{"num_attention_heads": 8, "num_key_value_heads": 8, "head_dim": 64, "norm_eps": 1e-05, "rope_theta": 10000.0, "init": "normal", "warmup_steps": 200, "decay_fraction": 0.661, "decay_shape": "linear", "doc_mask": true, "train_tokens": 1016000000}
Each number is 128 + 32 x the weight over its row's rms, rounded and kept within 0 to 255. Layers, rows and columns count from 0. Numbers have three digits each. The size before them is the row's rms in percent of the matrix's.

# layer 2 MLP up, 2048x512, rms 0.159, rows 293-399, columns 128-191
101:138097103064180117142111111159100103072100087084147080201153091090103118142110181113143168156116155126129150127165115119171161111186121112126142120166137108212097069112108090149131118152134115
090:149155144138116111170093111098090116129149156117130146149161159126105147130157100097114131152118166108080174158111176125132090118129172134170141126123204148162061082146131099086092156075141146
101:161139110080127118074108154156099160095134178120142130051105135114109064152123143183119111130139121114146159128135146146174114131099126219125116136161160145144148165089115164110109144133103123
102:078049155153093184170126189098081104061128146127169084190098147090224134129112084151157103164123126119098119071125134135121110087119201141129140124104133163156133170090110157106138151126094177
101:162141138104138152104141124069103190150158145131115104107147168124156092181146156124134153115158066137122095107176115099137143138072197153151157118138123156142142092112130092191083116149081143
114:127108127106179129137153171183157134109154117108139095099126121129190123156112082138094138196138117211165101136162092066173136044078145072079184078109082135135147079153102147177129125141102170
097:128166165141085181087135134102087157111102187143164127095127115125124121143085111093108155102084114084110107187153080110176109080114153147162074148168094109086091127209095163096121150147094121
103:094138115073062066084140119150146145117138114054163148164076128059098128159095099051152181149123139094115099125155133115148089080173149150160139151120141113167161140097105178134088076127105053
092:121055138150070180172163115123100101073151167108126137140097113097160145100153090175130116135119107133085124138075088104171162097039121154102196174174112183087131066159138115197142100097119107
091:141060157168177128178083158135133154133099182118136122136114088187156107092105068140081086096080089190139143088069114067145135138078109169071122112141138060123134083154069112145130079129115146
097:103141126105118150120143135095165057100210146131126125104133070116111105136229126094130136141069180145114173068091121154173163143121093127092117132118142101099184141118109097142110100074173037
096:110047121095113155152175114154204174101040093107135166134163137102152138121095132157133188155081133143150131164133133112138151097101137133128106154115165146104134087126131131123119167183093136
103:255151102155115105131157091163076145145120177121169089169124091161143127122142135133169103097066166146131104115157111104164151147118141141099126163178141106103104134127096148124140125100165133
094:106156122149121081073124082084109101098115110108132155148079151148147129151164109152123105100148120180152132133101136114126076094137086087170143148175149124185154131137154126125101134178146078
105:178154163161105123116174136139127165124125135149140110083118183114124188125162115135082130169085095119158148111109099099167160115164089164131113135064128176160084115103120096199147146181146108
093:114146131118093134087151154147091103114102100114082125190135127128196143129155129077127175099078088168108155098141121101106176100146176155129115152120131127069160121091133135150125090129108171
108:179128196092082117159117112154117141175138106131158116117122119089167136082104165114121163141093151102114085173107121122146115104165112088107072102106123109168170194142144125131182103080139146
101:140102149138134130113105103157110106066093156137194158091135148090141141117124124129154151072144120145087116101105097163123128132084077126152066106110131163151128203190151144079090140153132095
099:075137097053086080134095141198101124127176117135191176108151131078150140138152125161156122120115161080146174081156084087099164101143138170144137103158133148194063145148121178123070107104117160
101:090130066179109123171184111134155137105127077164087126222128068137143115103183114162131147154159074121150156142066132109082119101108137158098119127123050105120090181097156143124168085123169085
116:138098117111106133100084134118159139131152147159142050165141091187127126092192141161132147115129140127135151123108128120163168156160135137180151190106140115104083128135144178115138141117110136
109:135122133110104113119129173101108186160133107151135085146176063152148054104133084109146170104182118145107131122154136114166095218160155161120156128162144174124122076139155194111111189203069131
100:146159128130144095127184111151152127141124091147117137159084146122122146123109131155118113142092087110099158207175131066164083085153129093124096171110070088110136086051153118137145118130048208
096:122143092143061120176133096113139149200151176109155118078140156106108082100099124138135165098098161097088114109114103128142097110163157145108105104098142128129079152108144185163151137103152162
098:069098104168131145148171145124169135138130162108059102150141128166144121098181130151102152182103156162083120048102104162236113131104135127159103117151114108116103105085133128115122169103144099
091:136124161145141112133176143150148141134156119094136132060142119112108129115137151127175197113097106174148156073182102124092130076096167133128149113162108195118138100110119114069101112105084165
099:132144086130077121122108124114115134159169124113175188156124142204147115111148111124121106132178102134131125162103089160141116145121116102133091075127128197153084136157111128145201136108152157
100:148200115143102092121104098127174152091158144136146088146176090139140083159109158118118092156188156170142135094101101122122176080086157169091102142118128115123135167140152095170142134121156140
099:064132131139095094121113139098132207081143131084091139133154134066112223144155171083134184104131149083130129121112129098131100102108138098117143139180165144133127143136126192113113079184173176
093:122134079129127111122165094122111071133147096087158139135112069095154100189111088110115111143108157127119150074158138112125109107125131113138139126217116136170122125161145103172138121178117101
097:115174101126126153116170143157155082131149123168112106139191162147160127076105120125139144156134117138119133107117072118123088118135111119116130161090139098166053204112134097152167097126104113
097:177105179115115082088105090081083121173100097188093089165143103120169180080118076139152140085113175109209132175179160118113062101162144083122155139123151195123095103146112148167165099165105147
095:107117143148106138146114137128176147109115164091154071067142093207093138154096182168117127162242152189126103150120137101131106122134104142089106126151095131178153090120108084137084160191109098
094:168188176146115125145058110046121167150123071137106144103070142081097122176137084128130139101050181073062122139123089044111087135092103162132101142116154122177159069094086119133087166175148197
100:102086105102116104163155127135091117107134123130153110109137097118159099069114127135126062081179141186132079154161128162126189114096178176148079172105177149163188088173061118150100106149121151
096:139143152131133160109110124095145126135117188178136119166101116134140085165142093108169151124125183093111115082146135059109092132136078116129152102106131201098145083101073134113130163128150157
093:144148168099119111110139133141104156173104129096155108138114088127111138131073101172130098155065134107113160130144094138135139136126168132168102154140134072132090121189156158176107105150095170
102:103177155086147100118159142115148066118081124142142146141140106099082130133143126113116158111071183151114138101069143156157111190096150144127133147151157138087157229126110107115170138110163096
097:136068079125110144098101190140112103118171166113117156129133113148170058141156056093090146154130079158119147093120152110173133123127140150123125070111108121132129143172111112116154065135033064
095:085118105070136066130094077133141159084106097145119074165162156123074165098135005116155132096165163076113127155194131141064162158157096111124176125128157116143113126129149137045060174118120157
098:071136125141088175129140139160160071091142119093147107108151098088165126117125153186083174126123163138117167112103070143099137081174115108138089107162107197128117094145096135056108151098120116
102:081129134069152128106103125124135175074108189141192182152087129106131142132149101077103131171137167120094133140063186142149097145145103114150059142164140126114083161135090122097134083131118097
092:085114146059182119067152150159152160146203098085097111113134157160100067166119119141072190084158112102120103167112104148181137152141116159154081093118095077126156128155133126122087097094140119
096:158090128171106118167183079143108108165092139187082114132090107164104139134211138094074060133133158106070126089228152169098131223118139156158160142158111145173159193147076155118134150174118112
097:089145090130059159103097144164158088103156127120171199111128133071076141109067164120123155085077135155156114139108101137196103079118155098106125090113101149183170103114198126074169101151111118
098:068112154119125069186107126153078207176067161163163189142143149123190169102043138089156127142165125101147133125108119136052128147187114088126146099160108127124149095157090146157102069122101144
098:138129115108181124151091122136125147100144102138078076071141123109117167142106153178136097122170132157161122158145164120095138096095163083136089127157107056099193056139164143164139164065093082
103:156083191116068096142146094135149123106138116108109158132130181134088111176132141124078080089148116156165126109141122086206107133125132158111152157150169150088111144101072166108113134049160047
099:133166128232150132173154130136194076099146140153109152113146171116128055097134090124119151107175155137144138100063080130127144094131170064132094129116137087119062116078106136138150126093113106
096:133169148079127197142156086101172088152101119062152143130135113124112128098106148124052086144143135112134182103132126119147125123115132156124145144185096153164150133116144129099158122076125105
108:189119101162148134085172112057180110143094126108164106107136098143071105079167085103079181135093117099117093122125178137175135143164119138133152116146166110207151158109100138109090076147134148
099:098137094120156136147144166101173090097157162087149111134129112110119123099112129104110082159160118117155070104112137111140142129144156176118113111170074082142085115166148148117134169125129164
119:110095144153149087131147149147169122154111109155182113182126233150143107144170144182176109139062147159120104119055073147107150135189128125140186178162119121125143125116071131175181145152132167
099:149152081126135146108133094121131172114142161126147135117098096144128144186098153166142185122104189125141178123095128069138123146176160162072138143111137106126186136104139131133129160133069139
099:087128132139151160158096125165126109130125126144116169193182123166080068133159115091122128114175095123147125163109054122191138085104129127095115133094176109072192147150134157103128191131085090
095:134104185138146103140151140130127159120133089101165133106128102101117109158114088074115093163084066127064122116139146158126161149155127073145140106096132077146114138134091128168120118152126140
106:103115116125101136128096116110128158168106128087118130145147143107148096088071097139135139146140090085151090135144114110151098136105172105114090134073119130179144085124126164120118197112117173
100:165154121111124117127154152177117121145091165155101168131119120184142159146110102168158160147111153147130122172199086145083171177150143091140145122180131125154072158183134062152149095076148197
102:133082152129164172122097136126177150121180179169099146155144140092122069177145090107163165142091161192133142153183066112122130133107105147134112063170106134144084093135159100089151108159149082
095:167119118086175154193133135104096165196135135083141131090120133120126145160153118151186172170122108122072117161124112181137115158077140124077081156141133183086144078139134135151094110121112179
130:057082112133089232080172111132123135110103116154109188188171127094087159065155112188109110064133164133169130174089057150117119122176136169056107147128059201207119188143137160093129108175131140
104:068155177137156126099137130158089140069185139154109154077116172120175110173206091203106091162141090086129151100124113118205166167185134153137080120154109106180105098206134095126055093147084132
099:159120116130129124103128101145134138142099140165149151107108119181098172106123097141127177108108167077175156160102067109052111165118134094096093181135117142128164184103143170079137125144159154
108:139113192094066055107143107146158138132105090110131124091076123193111107111128154158139153133119135128136095123073190135151126058156101202068135124159142215108118124140142203134084130117140114
102:187126083093160180089120149134182108143131138108161163113108087156118135151189134119221092091090125140126127139119137141064104175138114165174114066094124196171100010111147078121144148130113097
100:152151106119109074109063104138153123145140125130125107108094117155130141119127113137118115119135097087126255120101143118097122138148149090115149119089133104143139150132160123157220093139147131
096:146156119178095127203130077193091118106133074145095155215175064133108144159120134125121139150087156141102145118116153163167121152119156169076119151102112148109132110160089105048101094159084131
094:095135122125118124157105176121149118179108127091121126187112148113060188164105106086138137100119098080138119197096090108120133148117104097142173102144129152121141142156114133104090150121086137
098:157124173145134153158153074167162157093147085143104127091134119154099093118109117128123169073102212138119182068129116161081163064107176103134176121137148219155162143060163131085123180114110080
097:170161146159103103056112150083111074146164167111192102102136057122122106089107157118125127116119123139106162151197144080122123121067159139090151123169178133115136101160102087180109124120125088
094:174125096055167131109135147104155192161100135110086196116102067179205138133204159146169202136119110182098108112133125107190147129063135130093116112072165105140113056142074172101096111124125067
102:125159136172065093119150085129133099085128145124139132093149124101088134101150182106142130141087185119094212170145148121107138124128142145192110181149103131093049114112099145136108155078123146
096:189166108110160165114154180088167115103157122139145177116079139234114167116221085113101099115181097108163159143143171119170123146153168171124122137148166146156115094083069093085104138147091160
100:138122186131096073135074104138157119084126122098173166139168082071095098102108098191126176166084108090105126093143103120135171094116124153192128068132129154136135142097100087105105102162097135
101:114150135111140095153160154138144151120117167144108135129119062125069153116168088148063105105124136074056133147113094184110059198100183154161135081125133123082114106113112128080171193122177103
102:151115149166072103173139096113170091128119096104169084114097168129120090102184094168092154151153062111163100133110123154112125152173134197150110083142143098138098200090095105137154168133139086
103:162171129121152100193179137176181134046132131119148095095118133145080166072089078068131130120118130127185103087142118151159167111138120166138164088180150106157133108054128178140121112146067180
097:117112124094149129146160129184138158140171095083135139152129139115128119150153076078132144160086144115116161079143094155135115070137146116171194113097113125112171119148073124122114101091111166
101:084111138030148164107084102099125134131037101060095148167085086166095111116093143085170127127107133094138181097166082143141128162175069152149154158124123122153126120099102082121085090115053191
105:103065128122096104139132069127082053077099162069123076116142130095161091126151164106117147105124114092069117111117184129137168139100135174094105134141084148103145110188174194126147129165126128
094:152123134048129098100133127154141124130140126118167124134076143118040118111108103140090101093137092146126048114185128057154133113159110144146152152086177122128112121169152141174113116127104177
081:129131163148139176132089131207144120143126105111137240150179117135157160088107106143098153097100115148104084040084144173118136120108131101089184144143137084060202126101169103134102138175134095
102:085104179101101111159159187115147099108163136070107183127125093165166088129158105121143126134176151148111129038098149126135140117117157110162162098182182114175169135082204132130111124180149167
100:096174099210125133162125116130067114149130126094138156135171117165107194067090121115133093093164093150113169138174160071145136179151194107132067129175162160137121126135130126126098123141135114
099:157088150103128103111168150171133041128164145093100133070152044148144135084118121128138166122121106082102134123142134106109111154193175131071125117137116144116087092141108159133105132156136095
100:103150183115136081158125112149065183185217113164143154134176148117132123148130082115155115139145146150127119140162156132172117136167174176121186119125184093152077194143161124076102098121099103
093:072103153134116156135151163136174152123109161164152134093111143217155190104112147097145127157135116149043146143114179121126123132122123127123013127107138132082082085142133114101148104125152170
094:127174116159141069159168121152114059143127166101176105132097126130134138074117107138139102077116135145118164164169121081127113147167132113123181179106172132157074136160150102120154086125109101
096:110158141176120079113159156134091136143141084152149123128126188125108090121083099162079142189145130131180103067169080109120130114086126134122176142160159112121118186163128085131086174136109148
092:157159105071171127115139119147139132164144150064153110136144092128197131110188084157117108176115127130176138133108188160117109143096053141164160108108168114173127103142087110186203110142144103
105:148128146115104111117143131177133092109178070151138162095110080134115144114157141222124168158046134058092123125125105127162128160102083125134128136129134175124125110160077161068105136120068151
098:126145068151157110132124184177122141144123164089146110183091066091118126125187164188064171143125100094111091138183203138177104135122105145160128122161126131151066171140104159078122101160163166
099:130134118072108125156152148123073110107096187091109147159126140150153174084077180134128140164143153131167148156156118070157115115184142153100143075153075106141122137149144066150171087142139119
098:109154127126219129135137120133098078117171174138130122113158144161103127139175084153125074101145127093143204073122136133121107158100088132174168177100081179077102124147123110130090173179120104
101:170098180157174103097117123138115116157097069088137145144132121094127076165133074136181100165077174161136065126067112102165144140154094156140089097153123141108133149085105172173146113125130135
103:030168105099166199196140094105100092143102116121158122087145174100150091110118178134089091166162170139112109122107126114087094109105090087149102142120120109196131110152116077160104130174107128
101:133156160085124100127101147135124136133138166129149111096131082149137111213115128134166141154110151154116124095067157161120159128142157200128159131125122128185127121112121116216153081156108099
097:127169075131137160093104188122117126078121101147095066109136160059113185135125057096113137123157152176138172069112111126126104096153128101134170153183172130183138145114171132070176103125163142
102:110191158159114144149191111190122109111086150169117104105126091127140156152117104157126117095156156085073089079095099150170145086123132158147173169086120138146140071101109134132133167123165117
093:125131107117080144111052158108119165123110215118155103147114167143116176167088125146091127167167054103169196076136109140144106086095122083118096109129142155104098063147181086104097092088105171
105:113140112113069190156138064121133107062130118159140140148112155080176165172141102151118143128174090158075128062082171109115105133158144160140127179150124176113139112106166154101177108076068144
096:124121178114123133079126131109082167151156090132114089130120142155166158161117134157115212126130176152139085132150128104185121138100111129129105128169152132162120133131129097094068127125143168
099:085076121148110146150120124192115120102064067070124176122101120101123084109128142115078085100110146050111126091164132124101165163103201155161163158099144181157109155145128155137163106161138162
099:077080149115108151098144164162121157102152150107145153094183045161149138131132094140115151108166114147131193211112138084109138195137191116097141108177140102081099168117131158131093171096062137
092:116166094177100128116184111112105084110155113099143164149128121155129129117125097130206154134087148103167113122106093144107163120096107059113105124128103112117174040100080123140169111169144087
097:167195115087119148158088143173169078167136128110122060152125089130164179117121170125135155145198065115146122111184129122110103104119104092097157072121103100165132107152181124091142152127123094
095:083159073102181076095096105138150130119093068135127130165134160085174143101081139198160130136100117125112094077062124119147118088141111130098104170107148108135144111119074187131152123116065119
# layer 2 MLP down (transposed), 2048x512, rms 0.0842, rows 293-399, columns 128-191
097:140116133183122153098134125058104124165174152141133142083125120176134129123131130141147117121119066144139104125154142176123083204070100132132143140091146153073176183130125143075112196156132132
091:123127109103135156092086115133145148111118099129123137112131132159116120082107195223180101116119099116179089107177119108130162120148127152072093135134076143117172166087119150121130103177121104
095:097114143149119165141149121120133103136123096105111124180131106128109177095135102082141145132135156124096121110153140118093140089173111062132128088085081135109098099168157073158146144130141127
100:202185076081145141098166082156196108195115131116093125051149149173090094141127167152050143153095116142158162144132105102163146145097078181147154180158157126126129096096212088174122135123178098
097:103114105119141102200132179153130084124137128110121116114095100102093146136105095142056115110122231122156153153091114167142117088175110082121124112091165081132095120125152135102158137125137067
112:121122078147085180181158145081075120131141105151123137139099100092088148066150172160101109159149142092159131119058152177124115157137154140119099117155157138144086092177190127079161117173109103
100:127104158115125081092145142147179140159225103129101098193176114158131098124146194148076143146155138151129112107086152069144153144158117143081104086091147162165133113082155109161129181086127101
094:153141169157132154180126139100100152169146125190105123140175133204123115128152141173081119125081162124138139126107115131153153184079073076131119084146096144096093095117152110123160169158149168
093:177152182129107108109152134142164153134112066136145171086136165132129064130164135146181188142141094136168135154167110117150083101043092122125196163157111148109090080116155085161120150062129090
090:136094163148158162113144145113139139157131115109108119095115076129131110162161080128132158110180136117059128174074095146072101108136109144180098126104143129126125099079144107040114163132156122
107:139120084101113168121152173129112178111132073102158181140205110155146125088122094110114155078089152108154130095147046138143137074173158145102112140137066126104131148115105091150126124132166080
098:148198148136114116080081126097092100147148216139090122167114101148107120156157132043104082089186143148145113102144101118125083166156159101130138105172118109147088150109147105123155104112165104
111:130136153131133103142161134127132077137113065190090092095135121115102129123133148044091177164086114193152149101154133124107072142123140117121133165136133132102084154096119137122191114151143128
102:118058067136199138143111164115117144145133160160116107114137171108152140177066137157100083110136108110096148130182135140098136116108147053160110096112094100158064146153146167054138181155077146
115:134110054165103088148164184134095079145075130123139106135129068162095182079124108194202130097120122202130113185176144127086107093143182080163136103138121084158110171156059153051092116138193161
096:149105111162055126136097159082136136116160185116122132080147139138159095155143115108099095055107158154107113070090086138191052144140071107141111097084117120141095136148122120132079151178092123
117:123152157134152102150127186130080122115139113147138144097086143126111155178062138164099092078134114177145127132165092185125132139117119116157129113095147104146086147091142145149099064154125133
099:109176091110107145175122153111122146171191116125075093174105149143129117163124157119117143192140133073176128161107172084139145109148173131091175128194125075118111073091113121172178101111069162
094:188158149196184152135174114072126166153073151111100083152069116172111121133100164101143155179114102144126091178112150178176087129101201118156137193036104074106176131136140121124188134151094083
104:088055135149110153148162177132117198125108137151070081151167107121122121116136162106191165156168150165127181179144065151103074126119158132120201133158063075111103160114101104099111105141119128
123:139115159158151079186138110135118105051111138150088112149098140228169135089097165159181139107115113169127109099138071114135049168151112068111088138145136134174141185114152113120149157138101080
110:108148127077135130143133109065126134062174153200122153143127098092169129157120110126255112121090107121122124103168130113153122186114135124086132121133137134175139083128198219071119096166088090
094:126129080104101170137113118125092110111161149091156094101191130131116122146123117157167140147135132122108089070139138121105141138125146164120122108146155155105084142172145153068091137120236079
100:114123125169166175153114139111174160109089107108103116131110143152132178109106050112163100103134112136118132149116182165137166114123083098145091059095125102139088109130134097094096120161125116
099:196119148097145107142116039137149082117163120138197152142176175083164114160106150131179127145166159146141118130161088078101155112126169069106116085098122103113141111112136162122134160121092155
107:118124080105131148123069132128077106099128127168124163140149144148139156124085168161139056138188112128111092149083184162198099177107124151118108130069125089165116170130122102163138113147147069
099:100105110121089089108166135151131107134063119109150167127113155099115122076142100129229133093089116068131133091220139076177096128073132153112085099083161101157102164145182167111128095153127100
090:119089141110153161134170165150092105159130096111155138120094126112106146085128110128143175129090112061126112178140137126167105129169123111166142135126135144151127082114136149074101108165083104
097:170107168101172155118106139153124095144135117178115099115092147206146069127102132142121096157098123157143173135149117162133131112179119139155084148122086139136087119153112075146118163050107106
099:136136189142139154123126140130139160053110112158094109119122167152063171104111109151194141146100103134107081184140131125117135134174127156172111113099117102125158160124140169075059106174105158
101:086118130094095108090121048116110145090141136098105135087139085107106136088112111131225130159133120132142112114140121132131109082097140119142172057145146161166104154117119149102114142179100218
103:134141118113123148113125122102144101128079123121094102075125137099160194133147115111151133089107168155174178103213119084176098056072147101152107148193103082150138167127177158187167122101102130
093:147156164097135089108166129113111100140136093178108140104136152088146097123131097083149103109078085096120117123141158139142172107114142125129107123085178152133134145156171151133152096069170197
095:124123085104135111175150055230141113123162113107102108187105122176156111096095173148157162158145099094136134139110089200132185117155128104141131097133116117150049125127153206091195090139169136
099:162077147144164156110128050118112069098109145138096082070157140098179081171134108100122183191122124122113144104112150123128082095116098052126159138117125142151081150075129147120134126172124123
096:153119096090150142130159105133141186164140065084075108116145158134089185114086168131089108065142114103155121209084090190137167105104110159147139139118114063189145153156161121182132131141127092
089:116077111154127161150130125111145125122141158127098148174118102103167118125158132104155118075130146121176104164149119188133069152175120108085113102125112181126157107083075129106116192096139114
103:142132155138128169152069103120131148162120132149131159098131102176097189112158163114085026069133103107188148115110106148134145163199101102138077147106075104176163079083203126220068139164144144
101:128054062118131117108179127081129112141106131167138111117103120139106067077109076126123149098088121167115170114141142159141113114095158077161130062113101144066102133174116116134151127119189126
092:126155112187146234105125132142094088183120140116100123138107085120190117175164189110100119140119123184123147100037127107105121079102146160115105160144093135168118110125096114212181095144131062
104:146162137072177066152120134105124182172123119176149125133131143145110134144132108058238075152138143105156116124162178088178156179068124152142186184106143055132146176126152164158124103131131129
110:092136121135109110155148113093154144074144164163144090158122110209108102061093124165083120096130155186156155093090172123081065116187165171167095111112125157076113119153100131114121111126212110
093:153114149131100115175127105119075116133137195145154184103129117106153144109101146170175051185153109166140159076187139125046089162138184144065148113118142157152084161091096148145168148143142132
110:126097150167150204177198086127104121136140129146116136131107157141159149116155178082172107123157132088126087127185171176150113131153203140075116085172106134191094159142112148105152167143052104
097:177167191152173108058139141121097106130081123084059082117140118200149183148162149155172111179138081118092141126157126079142128175140140219104113141126159116125120145124086114138120156121145117
092:146123045161144193039170107103161078100195091114138126122138090142116086094224138130172114121103140173111103106142090157174163097093127215115104160125158135127166126135150102170141161146151099
091:157175116132113097122077112084131123156062147120140112141137149117091124149134141100150203184092154109128129116130055136153152150157113189127176151097151166126051233117129120135139111180143145
097:171130090057140189118120135147157137154117132185163099185075133085145174070121139135197134157119142160054120124153089124055091149139107103089116085086093140146135133120133148077128122143127149
097:158140075127125109082139083129083141186123099160151080144130153192111169181122085152200118195109098132070127127228089140132102109158120137104157076111168150192178140117162100107165133168116125
097:122082066164129138153140144164136121077154159148134136110160133169174081144107123144100145113110119114134108086036122193144078163142104107185115131104118103128130108132131083196115124099124139
112:176164110121134164168118111125143133077105121130149169186135153120132112156139132163125150140165085170120164180074117105074094114159156146108103143114114108076108125093147169204083097143168105
097:144121171176110123118099117147104145145097108137179151088159125153168140147154138117108157110116137090091125155122116155104146142078098127134136139072147148154171165080099127168110092155095129
117:102147111140111097156160069100113105137168126168142125099151176146158162218114136146155115152156149141164100123081089106092095158143121167108164145156116165184178058111064212098150094154175093
095:144099185082114088143145138154132073161136066118098103147144161116123141113162104107091024111092122115134118168217069169148099145089125103185131111142165114163140133173135139094084082113118099
097:121124079139162155119126112107151082078114145126146111159107158134161141148088171146089137138135119135129152137157176115102173140143158116114110156134122101200125079166127065104133101108157137
096:115134040105128139112082118124126102117112148150092158156136139122122113123105152128098181084144174105193141150177157107143089076124133172116107112129165156163144106133116116087114115098114137
098:151132148122126140106144119138117115107159107155137110108090081123130174160183145096083090142106142171088181146073138171109137126117075097131178126178121141095100165136120102093135045132138101
109:090156078156119196155104137068122149142113089114120135118146161079132106121091159116120114139155114160107168095141165112143174059099132109124087111084117098120169102092143141149090163134038083
100:081131111143061114162128098194114104099122122118152128149094105153144122094091184154126130152103134116176135104130116172180072144122138109153095117142169113081121146107125151164115134087090180
096:141115116176126066088116093133103071058132140087146093150097105191142082059087111085030098153144135139145135100125140073122139132167120100145197139115116112191083135144157164086136145142136133
115:061135151074124092131148093099132170105153114134118188159169133182042121087169120126249123074143093154122136192227019106107108092123115104125129111139081127167135138130113165053142144092158161
106:171043109160163112103097080125142137202124092058145149134130048066129121099090194115138159152119160122142106158158183140086110114121127087105133121154156163112110089102161176121202151146050103
098:099157109121149141126126144133112083111156129100122092127132136074148126150145123115101073125145106197100116089179176115193103115131121088158186133125122083099088057169102118185085118082091130
110:111117076102141126190115161115139160156143076141193143149116218176089194124104137140156086040087117130100145119216140133101089227178093112125126068114109129084161157111140124102108078154154163
105:159093132106110066104113125084119157129099135132115161122141111137161134114121133145128164132100095144107078145101128102088163086116118092112120175171106129132105190090110145148076159144131164
095:104065141116127166111198165121121137108117121105143149168119118097099150089101142106077152114095152179174055155151115133187144138126152186165084107147098137118110141134077096094087149125139106
098:167155125079158155111157127109143126127103139113135087123150164106107097155129120132201139123175118119144100094142095105148153083148106100154144181165171115142111080075125105120156117147125112
092:146125124134096090130120122103115090124175127131107100084161098094106086120132142175102104149111197174125159101176137109161113121156141139113080120104181130147140123133117171178128182128120124
093:108135103066167061119121153104104117144168141140164191173110155128186172114153107105137126168180105106160082172142105123170071174176114120098076145105153014083084108211099134142162090132117164
098:107066130096146098174147141167112154130126124173095146142128193077122164119165131162175103141160175092140151154088175162098144105100149176156120107109073113151149118079111151131141160115093197
087:111159175198069142165122136134124085071119150082135066134136125120120139106112122074158026134158126116143119140149136200098112104162148154124143088153118135108145218158177060128184156095154169
099:159121118073160116140107139103101172153167111123145092134126137134136100168138076124078094092123123111154040081079145154150066146103107106087127116121173145188207145131198104118157062149111117
094:121092191154070110117102119160061105170111141173115097156138118054110113125037145110153172213132189137133115130161094140127131100116161070136151126152066129059089175168180151107149107077193149
109:099105099138134160109119111100139193177104137169146138111114109109147151082083169048126145118126129124122118169113150129150159097171110124056113121143163159091114111137162191128100169130100059
092:187106170117114195121142090109127134163143089112173141130137184136137123105109182100192148145139183161199161132143174085111162115130050056117138213130118151203137116160129120159070082090109187
102:134132118096176161140119137154110132131077145103141184151103118139126176104007129171189126105113172109103145090124150121058134114110179142118150158057105127076123132176139192118090111133145167
096:104128149157139156076057097109084117184133113132114193129109117129161077145171144176133098119135118138075138177093100116088099150151167102106134139065142152126146133175164092108089156091161091
093:165193112124119117131138123036138125104111139174138092079136160118114165115124140142086112119161101134135104165166140098132143172141132119111083140105102151112127131105142121109133143193127119
094:152085112191132098194157122158170112123202113140154096130136123053114146127133112159067114142134126123135112146080139112150132129095154112118114103136106095132146137133128196143150131138157071
097:131152126142137137113136204091163168195159118150144186124098117133107141121118099166155117130131140140162153147178081131104065111150127070155161068155187093118116164095072048134127147119113151
093:123178116222079097159099104108124103154143121139068119081165103065215187155123163159155074086106143113163190144132136158094107135079169151127140132110118117130160131115072134131123103126167098
119:120151117146196142126117149077083127113099193126106077114112177112121118139123133141101145111166163109094209140198136088077115121120141101111054131079109159126093102102106126146110130111076183
093:175131066173151148096116097153142170176101127153174074131118129083107170147103155135175138128120137101136123212138112134130154164122100181110070154087073161081088116179055098157114129053077106
095:194103120075144151103092184098145152133114162100089091141107130122138108181103163123131165188135133096101081130135126224115116092137103084121200107082109112180129155154111137141140097147135159
097:087131143108111102162176119129142168172128141174100143186136133106071083130116135146200119151158130120128095151165078151095119109132099066121142087151125101159108104121133116134129139107123122
098:157117073165142123090133150138171089091079137087138081143090127123138129107124159121076124135136129081135161066088089132068164114122097057111106110143091178145152077117120130220158140109174151
095:106129109084155143129116138116148175165143129142129201117142130100124037132131145142255094139146103156160168140173193133108180115188105126087130091113110099094099133165096161079173168162149165
098:143122131127121147059112179079184133099170095099163149070103138111143124143008141069105177132086151067069164092153140132113117122164116179148113109146136107135077122119116162145092176095147164
098:150114141091149189115067125122164105104128154102120166140125069160147151111172176115196115034098129112080140178124177119117096121144127167127071126140105159118143096088152178103169088100126147
090:123130170132112170161121122067105137138138123123082140117089132177089144179106129150208149124139156147118101133136085122118089064088112135126148143113124111093163115100151126103065059115076173
100:121202099119137143112141126120117177084132132090118101113168146167142153154042173095250084099188117145142132170128096134106071112078136182122136150104158100157134163127147116206084164100118114
095:155043160165077137137150095131132150099120120166111123102138163176185113108116127111118072121152159142120200126055046116103115107152151139085142134107116138143169072119115103191120190099063143
086:166130161170150117135084097121162198157156056164174101074142140096087063165150099146145120116125136147089091103089107165131163133089146117180148167084098152111144166139131195084068135148095106
095:153063084138059164120105150086139106127105070120110175148081093142155132120076151121103184149112130114147070206102119147120160128165172108118092103172151101194134139139136165115161091093128173
102:082113201128186119112094123141119083140116123074097131131139128113133114190098060072122110121151137109170145096191106115149129156127093154139091128153111091144115144127082079134136086099131139
095:209082147129123058090155167175097129095143155156128178148140118164114156142136116074140161125114136143176125120159122110148136139140130182093188138144157089115156161104109173076131122071110094
093:110119051165166139146217122137112142133052141120108146143080139111133201067179097136157081138107093145124140184142137064096112164091136110112103132125157150161079169105119128093107101088102150
100:137111118157156119121097068196150094135138169162107114145090101163119085104129189152203061100176135066107132129076159142103129123113127112130112128102134151129120153136129124151122130109160074
103:083126069103131125145112180127124121148175133119109096176146082132095096122154127154147143118142056182104086083186168186110106136162138074106103127150174126052129120151180083109141146162137110
098:148154149143199094137142148173094072125162106122050106083126143089146123140166116092129135086102146104038075149172136129140104150160104125131122102138142071186100189106140151149169201196176083
103:135120137180096146100118129169094189138115103111142093117201157154135141133134146174116151130108128120166137054119162050153107123130105102065151129154132135205162086122134106099137059175135106
090:135112093130113096179145149133164122141098117121169146111082137103059122112113097121078063152139095132133175136137091128098145163145151111134152128136110169144176153163155122148150169111140134
095:136207118110131121147170116094122095136124146126169092143171138147107145105133145152225174122156061184104180150085153141139084099128081130072077120139115100134152070128100104097113178092140103
097:148121110101167140119102133078127151117040141168124128160048177137098139136102139102255097148123150172125066095235055092105115091143124143134154129087101112114173132155084125085118112127150130
097:141130167113107094103136127144154124184127140135137131105089068119113092115172147084192106074106157104091156111067112122063162106103137125111088116111116096104142127123162096092177067089170130
095:123027145177122106069089146134093149136106115126135158095191137143108112147143133149110106126124190161143108152069163076114134124128138151120128179171169139126142105137116108161109088109115128
092:134143179158066188170185155140100125172144195111100114078131094145080131164152095079171130145139129121128188178170160147129157135117160115174171070134111116125101143128147078088117100131150133